{
  "vocab_size": 736,
  "tie_word_embeddings": false,
  "init": "normal",
  "learning_rate": 0.00798,
  "lr_mult_up": 1.27,
  "beta1": 0.95,
  "max_grad_norm": 2.0,
  "final_lr_fraction": 0.0,
  "max_seq_len": 512,
  "train_tokens": 1199000000,
  "max_steps": 6267
}
Each number is 500 + 25 x the weight over its row's rms, rounded and kept within 0 to 999. Layers, rows and columns count from 0. Numbers have three digits each. The size before them is the row's rms in percent of the matrix's.

# k: layer 17 attention key, 512x256, rms 0.389, rows 331-377, columns 0-63
# q: layer 17 attention query, 512x256, rms 0.391, rows 332-377, columns 0-63
k331 077:467533474523472588509492488505537459460518512493498474500493492505495508495497564510499530471502474509550487493562501477478484499503509482521506473497512491554501430532501479517517522536513477
q332 084:485515499520491470480509506495545497465475506511517511481493525513463567481404474520511488486497480527525480502513473467543514509472495499523497481453482495468511564490504523515511482506492519
k332 082:491455492551474482539531541482498509550513511499498476482536500503471473481498504520467529465510519502493471452493500477491503514492488502463463484500531540516503504514512524510490543458493481
q333 082:522515465518487493489473482530529493566547459483548488476510548497576508571514537497551516492506475508519468544510500477464549498509497498442476465532502519458473495503541478493516542491546534
k333 088:511472490506495488461558516498519503496514471469503518505498482533519485516457466520510530508533489464493521512505492498513501537501519522519503538474456536519535511485516476490485542524485487
q334 087:527473518512507517505503476506468512498472525481488498494500493525469476465512443477501487520467496466503480533500484508500512526532522481520489495459489523542473498493482525509475491525454489
k334 076:477485495511526508487444490513522512493497538484510492504566465471470547539512570482550512504547481529495511512465510476505491504513495535484509452507464524539482513547491489495494470503549467
q335 088:487513490485529529495488478452483480526489526527469493522457524447531497517580514518506522501483510508517528522480527460502549466505505498434471471470501539484482453489508502482495511527496510
k335 080:480456536486482462524516491500465511518489536467527514506514482528514484471513494537489519530520465511563466521465494512490453504521444473518485537493511533521481563494505447506543503484494471
q336 089:459499553513527519440486526472536480524443504528482485497472530503549509503539502477525489497511493508502537565504489469478530431557520489481488480489483523484515475491485463469485527530515510
k336 084:493470496492485489482519513488490492465464485499486505505511498491496518499541546525497524490516513481528444438492481507508512547526463493512461515515521528530452489482517471484531492458443485
q337 088:483499467509489541462503493518469505482477538492481545527498483494509517512479515527549520513532470473491506484504473514537476512475509473451439502499480488513544517462500479528519511504499489
k337 079:502497512498476527531543490507543453499532490467522479509502495525512487495480488509499536538484500505508484531521479499479514486492485502519486469470563532533499469476476515477547459528442494
q338 084:487521537515477496482533512473468520437499523490478533494474533495507483494469501470456506520461554506471503490489474522505508560493500524520476499490551514510515516509461514476492462470450496
k338 082:525530531483533511527505497476498532507526486495484454474535530473479469519478499428499496507471506488491482517564494493488513469494516501516522509531474525484523497518510525510503504506499500
q339 084:542518521472539491493485550516519504516530501500487464470495543487520505554545480470493505461453543485472529542508509470484533500529489497517466464509504495477495477498489503520480540504516512
k339 079:507456502479476525536466452507553476468499494489540537456497468491473458509538521542504508531535453515506485489487517517477490513478427488497477501508501521503475486468465433487513495498466476
q340 085:488503472454483481497513460529508472515503493482537498535509503487491506524474476578481527511546484498491494474487490518532501514465494504536521488476504496510511452513528537524493541475532511
k340 071:486560534549512501516538490464501498485471514543511481515448516497526452487517482449491489480492491471481484499510493478527521526498499496470498478504519513508544505514498490508494542555501501
q341 089:478509457494471484478549525513524501500506527502494481473510523469538487496486502523463530496507458547457532522489507518519503460460505450413448489492503498510496525451498512468506495513443503
k341 074:522485513516494530544551537484521480489451500478451497508527486555516498505488536474479494457486490517470503495532496479482480482501541480518485491531541503460533512482507462457509490485482523
q342 088:509493443488525528498452489535487497490523496484498525507494506499515526483479487529482501530494491512497479460506485484523522464474543473445502484503514484503499503486523476529521504550512486
k342 081:466505478534469485508459497527545460493479491526481525477518508522470475463490479521527529503519501496508482493528493482473488536481532456510491475489472492506523475471487511484514491495454481
q343 076:473558496504478467508512452494524490505483500506529518519509486477511514499459519541502480492537496482494476473497500491526492489513499482584527537498538478511516478510496551511465541473499486
k343 065:491516466538494479497497523461519494528483492504511479512488509456502480482514455479482570501487577499506487485519473488528542484488480507504526508467466481507510463444491517508533498466471557
q344 086:498493472493482534481510501466500478510490511466522520534504455458498515472495461525454533456515468553519475491482466529491536490509491505514494508521482519506499518495440448467528472492450497
k344 083:479542498515524457509481498511521550496485511526520518498538502488496470520495449485497457494464495449489501508502506463492480486451512517550493510473524543474488522485497514497477491528508516
q345 091:496518489493489492489539451477491494477528487485510474515487470537486485504481433535491475503547511505508514498485509527527476521466499526523537523491514516492506474495524583522501556494534482
k345 079:473508490493482494531515490488500487560491528467498485495497497509526535529525477504524503466516514504514501535455493465498574490513509509483459515541473496462520493496515484463490539555516521
q346 093:510541486492471515494505494467471501486447462541566494502522445526511519507447510514494504499530496514495501491504506489520494472513486568512495461456495500545512516454528496500558479509505489
k346 074:434504440536524487472540535509509486528489485519529545537489557509519533494469469543494483498520552464487477501481506490497528539501541509514508488471506502498518518509507519522514480481490536
q347 087:480500514508502472511470464519498471568493515465556538532526488448470526503479512537519490545536484505548500481460486510544540507510502460506504520545492495487460496532509525513504526472529541
k347 088:491480485487444499520560497503474486522501537510500526500507540489545495539532483498465483480496514501511466465501483518514484462501472486477468531460502537490485528496476539516498488538499523
q348 090:514510525482542491502500494511522517521532522532505528514472521515490504467516493531449503490475518496493466495506563515429472470526486522543553525500513499520517491506475462551489471522473489
k348 090:482542516510431479497504495486451455500499504457468523491493482482511513512556562482464528493498524511489487494510479395446532458503514499484495492563494487463485492492515482499511535512494480
q349 098:487496514504482513505496446467516506494510479493454473492451511534490464490510523478504494526483498517511520481498493474514516523487441472481470480511514491495517493522478514512496507469510475
k349 097:505489550479472534438456514434509503492522521480506479468460529478494492491494514502464475475512522489456525509508500529500521482509520483472524514467488540533557507483486508473508510503482485
q350 091:498470518478552580499494508520525442508508527533506539464519483474534564509517500493506517504495513526473488491505477497522474463537490504476451492490477476430494442507479437494533486496512494
k350 088:487483539516481460503564496516467538511493475522509529436544486511450464507492520456469480542503479540521507482512451496478491527502518489513489484481536492499543482452484483465475493476509522
q351 094:539524503529499512557524542549485535526534461519497520518511506522473489505503508472566559474502479463498478480492519482506474488467532507525471512515514493500463493463549519495511493507524492
k351 089:523530523476522507505528463474471519488516501511508486487511481510470520522491543532487493503503527555535516530483508492466521490531509495472511508473546483499539501501469515504512517546473522
q352 091:592486492444495527513481545478458555481490509473480528509495532528490508517478520487476511462512506489476510522560495563506498507464517510478445478515527524506526507514494471471457521476493495
k352 088:520516496481451482489511488539468514485501504516446501528537489521455510491452542506546464516472477549482545530522490513516504475506553463472503499532482491509516507494521495467493502465541467
q353 098:455577513533535477504507447503496503490465513514476485470483491503483471517537481531508511530496497492509510494485527464516531504545480512476497484475483465512472493478492507495486501517459484
k353 093:494541514516547528481440521485491475470484486482464499475505502479485503485536491422497507498490523506507540521490450479454480486479469509529521493519535496489485487462499488544489509516536527
q354 096:535511499500513505514480524513492529494522492503532512484519506421582493516486502506515488479527497472511503489483471547529525496494505497500499493550487482503506508498530485494467503500490512
k354 094:520553497510546551528485508487490538465508498506465508518518489499496494500460498510481494492492473479491475477473507496508470504555543532514506529452509556545531495440489524482547496553519483
q355 095:523501461524497453489503488443514520508485472506495523500496523462442498510470491512494541452510496472504484506492527542470518507472523488524495511522523508505477477531539479534478487496503488
k355 098:487525500569486497481504487481486500475511477480512516478524507499476504454544528532484484498516505521483495476505506508473496465458536493510515495495531513537546484478500511484511503493456501
q356 101:545518511488546507508493459515529439499529548502542532508526494460468517467481483457523521523449524480522495485491471469544475529511515488492511532478528516533503501479473484549502488472527499
k356 098:468528501453504505535481476533480559511531515496516486496499529480497456522524488539488481474551501506503488537519526486507520502461510515449502499478508500519518517494464497535522522521471462
q357 094:456506441486465522457497516535543495518490463461509524486492521492505431535498509462561493502495492527481525483498456514512534486480531497484493538483507549487521512526502538483479542512546505
k357 111:506506482496510502505482492502492515523488491531508462453481490472524469477459532547486515524499442497502520514528488479469514513500495518441459480469546500489505502505503547513509501536474557
q358 095:529430506492524506488468505534493498538488510530496510521495501541535514533489491535528499512480507549467479496472484513458481493511524501478464453476487507480515482499552464589510468459526513
k358 109:539446521496486508502462496551474481489487438488502486492519497480530511457506558481493464509486486494523545506443502476491503501490496495523516421537486496505502494486508507495559485495488497
q359 097:467545491537512476503496486501527494435560464492458500559520483466484485491449483498502566497496519464480476464500490501461496516515511502520500492513496545534509540549471521476526491527488513
k359 111:476509482510501497540516492529509490476507473491483510491478448504502464480470492503503509475451507484526513476484483487470440541494513516541494509477484470557567498515506542486514515502533503
q360 099:524468467499491514502505527483497479505521508481480453476479532522501520530511459506496479495436494540477492471499554534514498508503473493443481502505478565512546497498434493496499478479495504
k360 107:546501498528491539515530540523526510482481492517505508517476473478481513514528470504541501499492501504478496498512489512537522476512493501485501512518499537495489485478521470470485538504511494
q361 092:483500478492453482482484501460499503494515492490525449536490477467522531466464456518471511546496518539555499517523456511511531510482525529500500447485531486505543516451551498490548493553550468
k361 112:508500471554501497495504538514528510502543511505531540520467531515532490477468499489458543460544522460494458512490510500548535532527520500474467482478474525496486511528493521507510475504473498
q362 100:492498474498470532470532508521505541497479494540493468509534539518508519457476477534467521527515489476517499465477503535466511531491510494436508509528487511489520520517495525465485492498497507
k362 118:504498443477461490504522462537531527541517486509465454495526532482536503506475458518527493484505541497513498479475523477493467496548548503456489504544488530453497523505503511473549456543530504
q363 097:496464507471503547486500520472504488471492505520533475504496491518501479470518513498531525511488516487464469493496507485472496545528493488512497467478488513503496483506504493464481486513401466
k363 119:560533475518472504535500492567477519485461517522495504544486480483486500524520478496498509440479513500480461484511534527488488523490500497512499490519493486493518542548471521506456474501501519
q364 094:529490513486493482490500498515499507488484516471453494526495499551501525524526478527527543474489499494534482472490521523496514503473502448515520506439533480539510511513506492442548495534474511
k364 122:508537488498463500472504448516526469498495506468491477528511566502518498487523527532496506532507498520503491511516541543526457485476481496536528493470504503524516468485551506504498485556513469
q365 097:470469498512502498522494468509514522525477541466517477543476459499529526463494541466494549507507487503514526489530507508532491454463504429493488502509493504522485514498495460494452548505488543
k365 110:473480506486523486478475521499459518541499530454549467525476461523484515496499460442493538505519493459508542517426534511544471513493577453466495492507517487522494487466473458519502547486500494
q366 087:486523502448455513481503469442490483466497475514495496501484495509502513472509468532520488499467526510496513458501472546519467499502533521567507529527498491494513485485483493476497454479461456
k366 114:509508519522502492447463490456506508519537494535494506501494495508490499493465484493543477494502500514518545481529523516527463536495502485537501495496507505490495494530467532540486465531490487
q367 097:519544486480543520514465509470486462490488516476520493530497524486516497480479543535467466518467497553494483546472489467521453545517516481493506492482489513496486471524486505504556501489516482
k367 121:549492448516520510529526510512523499531488497514550484472503540499490493475499535506482469512486497449467487459543490533507489542517493480517480485480480483488469502510524510513490457537484484
q368 101:505523472491465470464513464459587510524504476487476467522482508479456502484494521515513503489462502518492536490487500492528555501522519478506465507476491490480510462508521533513483541501493545
k368 112:529506466513571479476533435491537529507500488483539454453496523526440515481496507529509511492526499480498547535470457497505530484530515529525490520437494520532495473519492488487476565511522510
q369 096:518509497491523489500512498461540502467502519478499503537514480514509504513458543522491520474498493453540501461510477490495506487502534476490522535515508500493517497491494511511512482511475534
k369 108:464509482483485479467494466505513481487559479512526479521536461513472519502469536505530469480489467514501502494526502463511523500487496495555521512491537490460524497474497488522575540510484518
q370 100:476492486554477505525499503532502504493510462513519461556476495499508448507495519485553496553501501417535514560483497512527581517541467483517513514463491486477474526453512464525490500513473505
k370 117:467469536498507509537509467503499518462495494564526449539434466521521502478533490499516465511466477487548497523490493531506525478531511512491464522477517489493480530524489509515468529480500496
q371 097:468522509478510513502498466523510496502490492498466486509467520539495496482456491513480503498503462535470480522511496487492490516488523541518504521519477530532552517535510479540503540499463538
k371 108:499497499520547462518490530534457502537473508510514487482480502497469507510488469510476525502517500493470475511475510526487497506525498495458558511553469488502466459536491534486504484460503498
q372 096:476480501469488501495478512507477508541513523483496502543511526525480507505504503521505497483441518502468493462483564512444561491486465450532501454469507525479530473488565477514493518530507512
k372 115:520532501465513477489473520517503497497505480506479466532502521490514475517485460490532478519439499466508491496493524510492495507485502509498490490486513465510514511485527493519532471484485531
q373 100:488496525482484471462523513495471471551494545517546518540490497494470470494501446469521543458523491455484534462463498447479488553508502461521457520524490479480468533513481500459463499504559513
k373 123:504492515455477483524524489472490517486496514545500504520526500453510491475485484524508523530543485486511562487489496513479445562471444525495528545478538489496471529529499533450469494460541480
q374 103:542477541445502485494499470455481504453496501483519476478514519497476461492491509516520518501472484496505521501478483453511427511498476495457484515485488503466539511489513532491459552508473509
k374 114:519488515500470534523509516477492500502487514434485494495504524534513506507514498552553528501481512473480510518457541479506495505503485553526486491487518555457521541498462528486512520503495500
q375 100:455505531510522522512540502541535509521438497550514474478457455512489508487471523481478499514462504525478494498537482555499472511511508502517540475484520507525529503512525526533516526515531556
k375 117:479463557470559577509481493533502514486509503535510487500483489505482497528467525476492456511465491498483486482545528518538488476488499464532528505489536482533488503535477500508497511537490511
q376 099:512492487508472480529478498487509527501555502484470489471546518515502507499515500484505517544499511510550473499531504501550448518469487528560476466534538499508510547535531485435514541464506518
k376 121:501505464512519455541471462460536517518463478491531527508509474534502496526491514525486511524416507531546486522484517484534457529479507508532475427531499499532524518536543475468493530487511490
q377 099:507506492450505483506524465472539484553492461511543509495497453504482447481480510465492531505547513483512441534516534497513479449472532535487468493543475486489496494504491485431469509520497526
k377 117:548482496488515498516479538491493457489502503508492489509469466516500483496468506506496532502522506501532473515510477488511492451442527476546515520533495566571526498500530495511509479480520485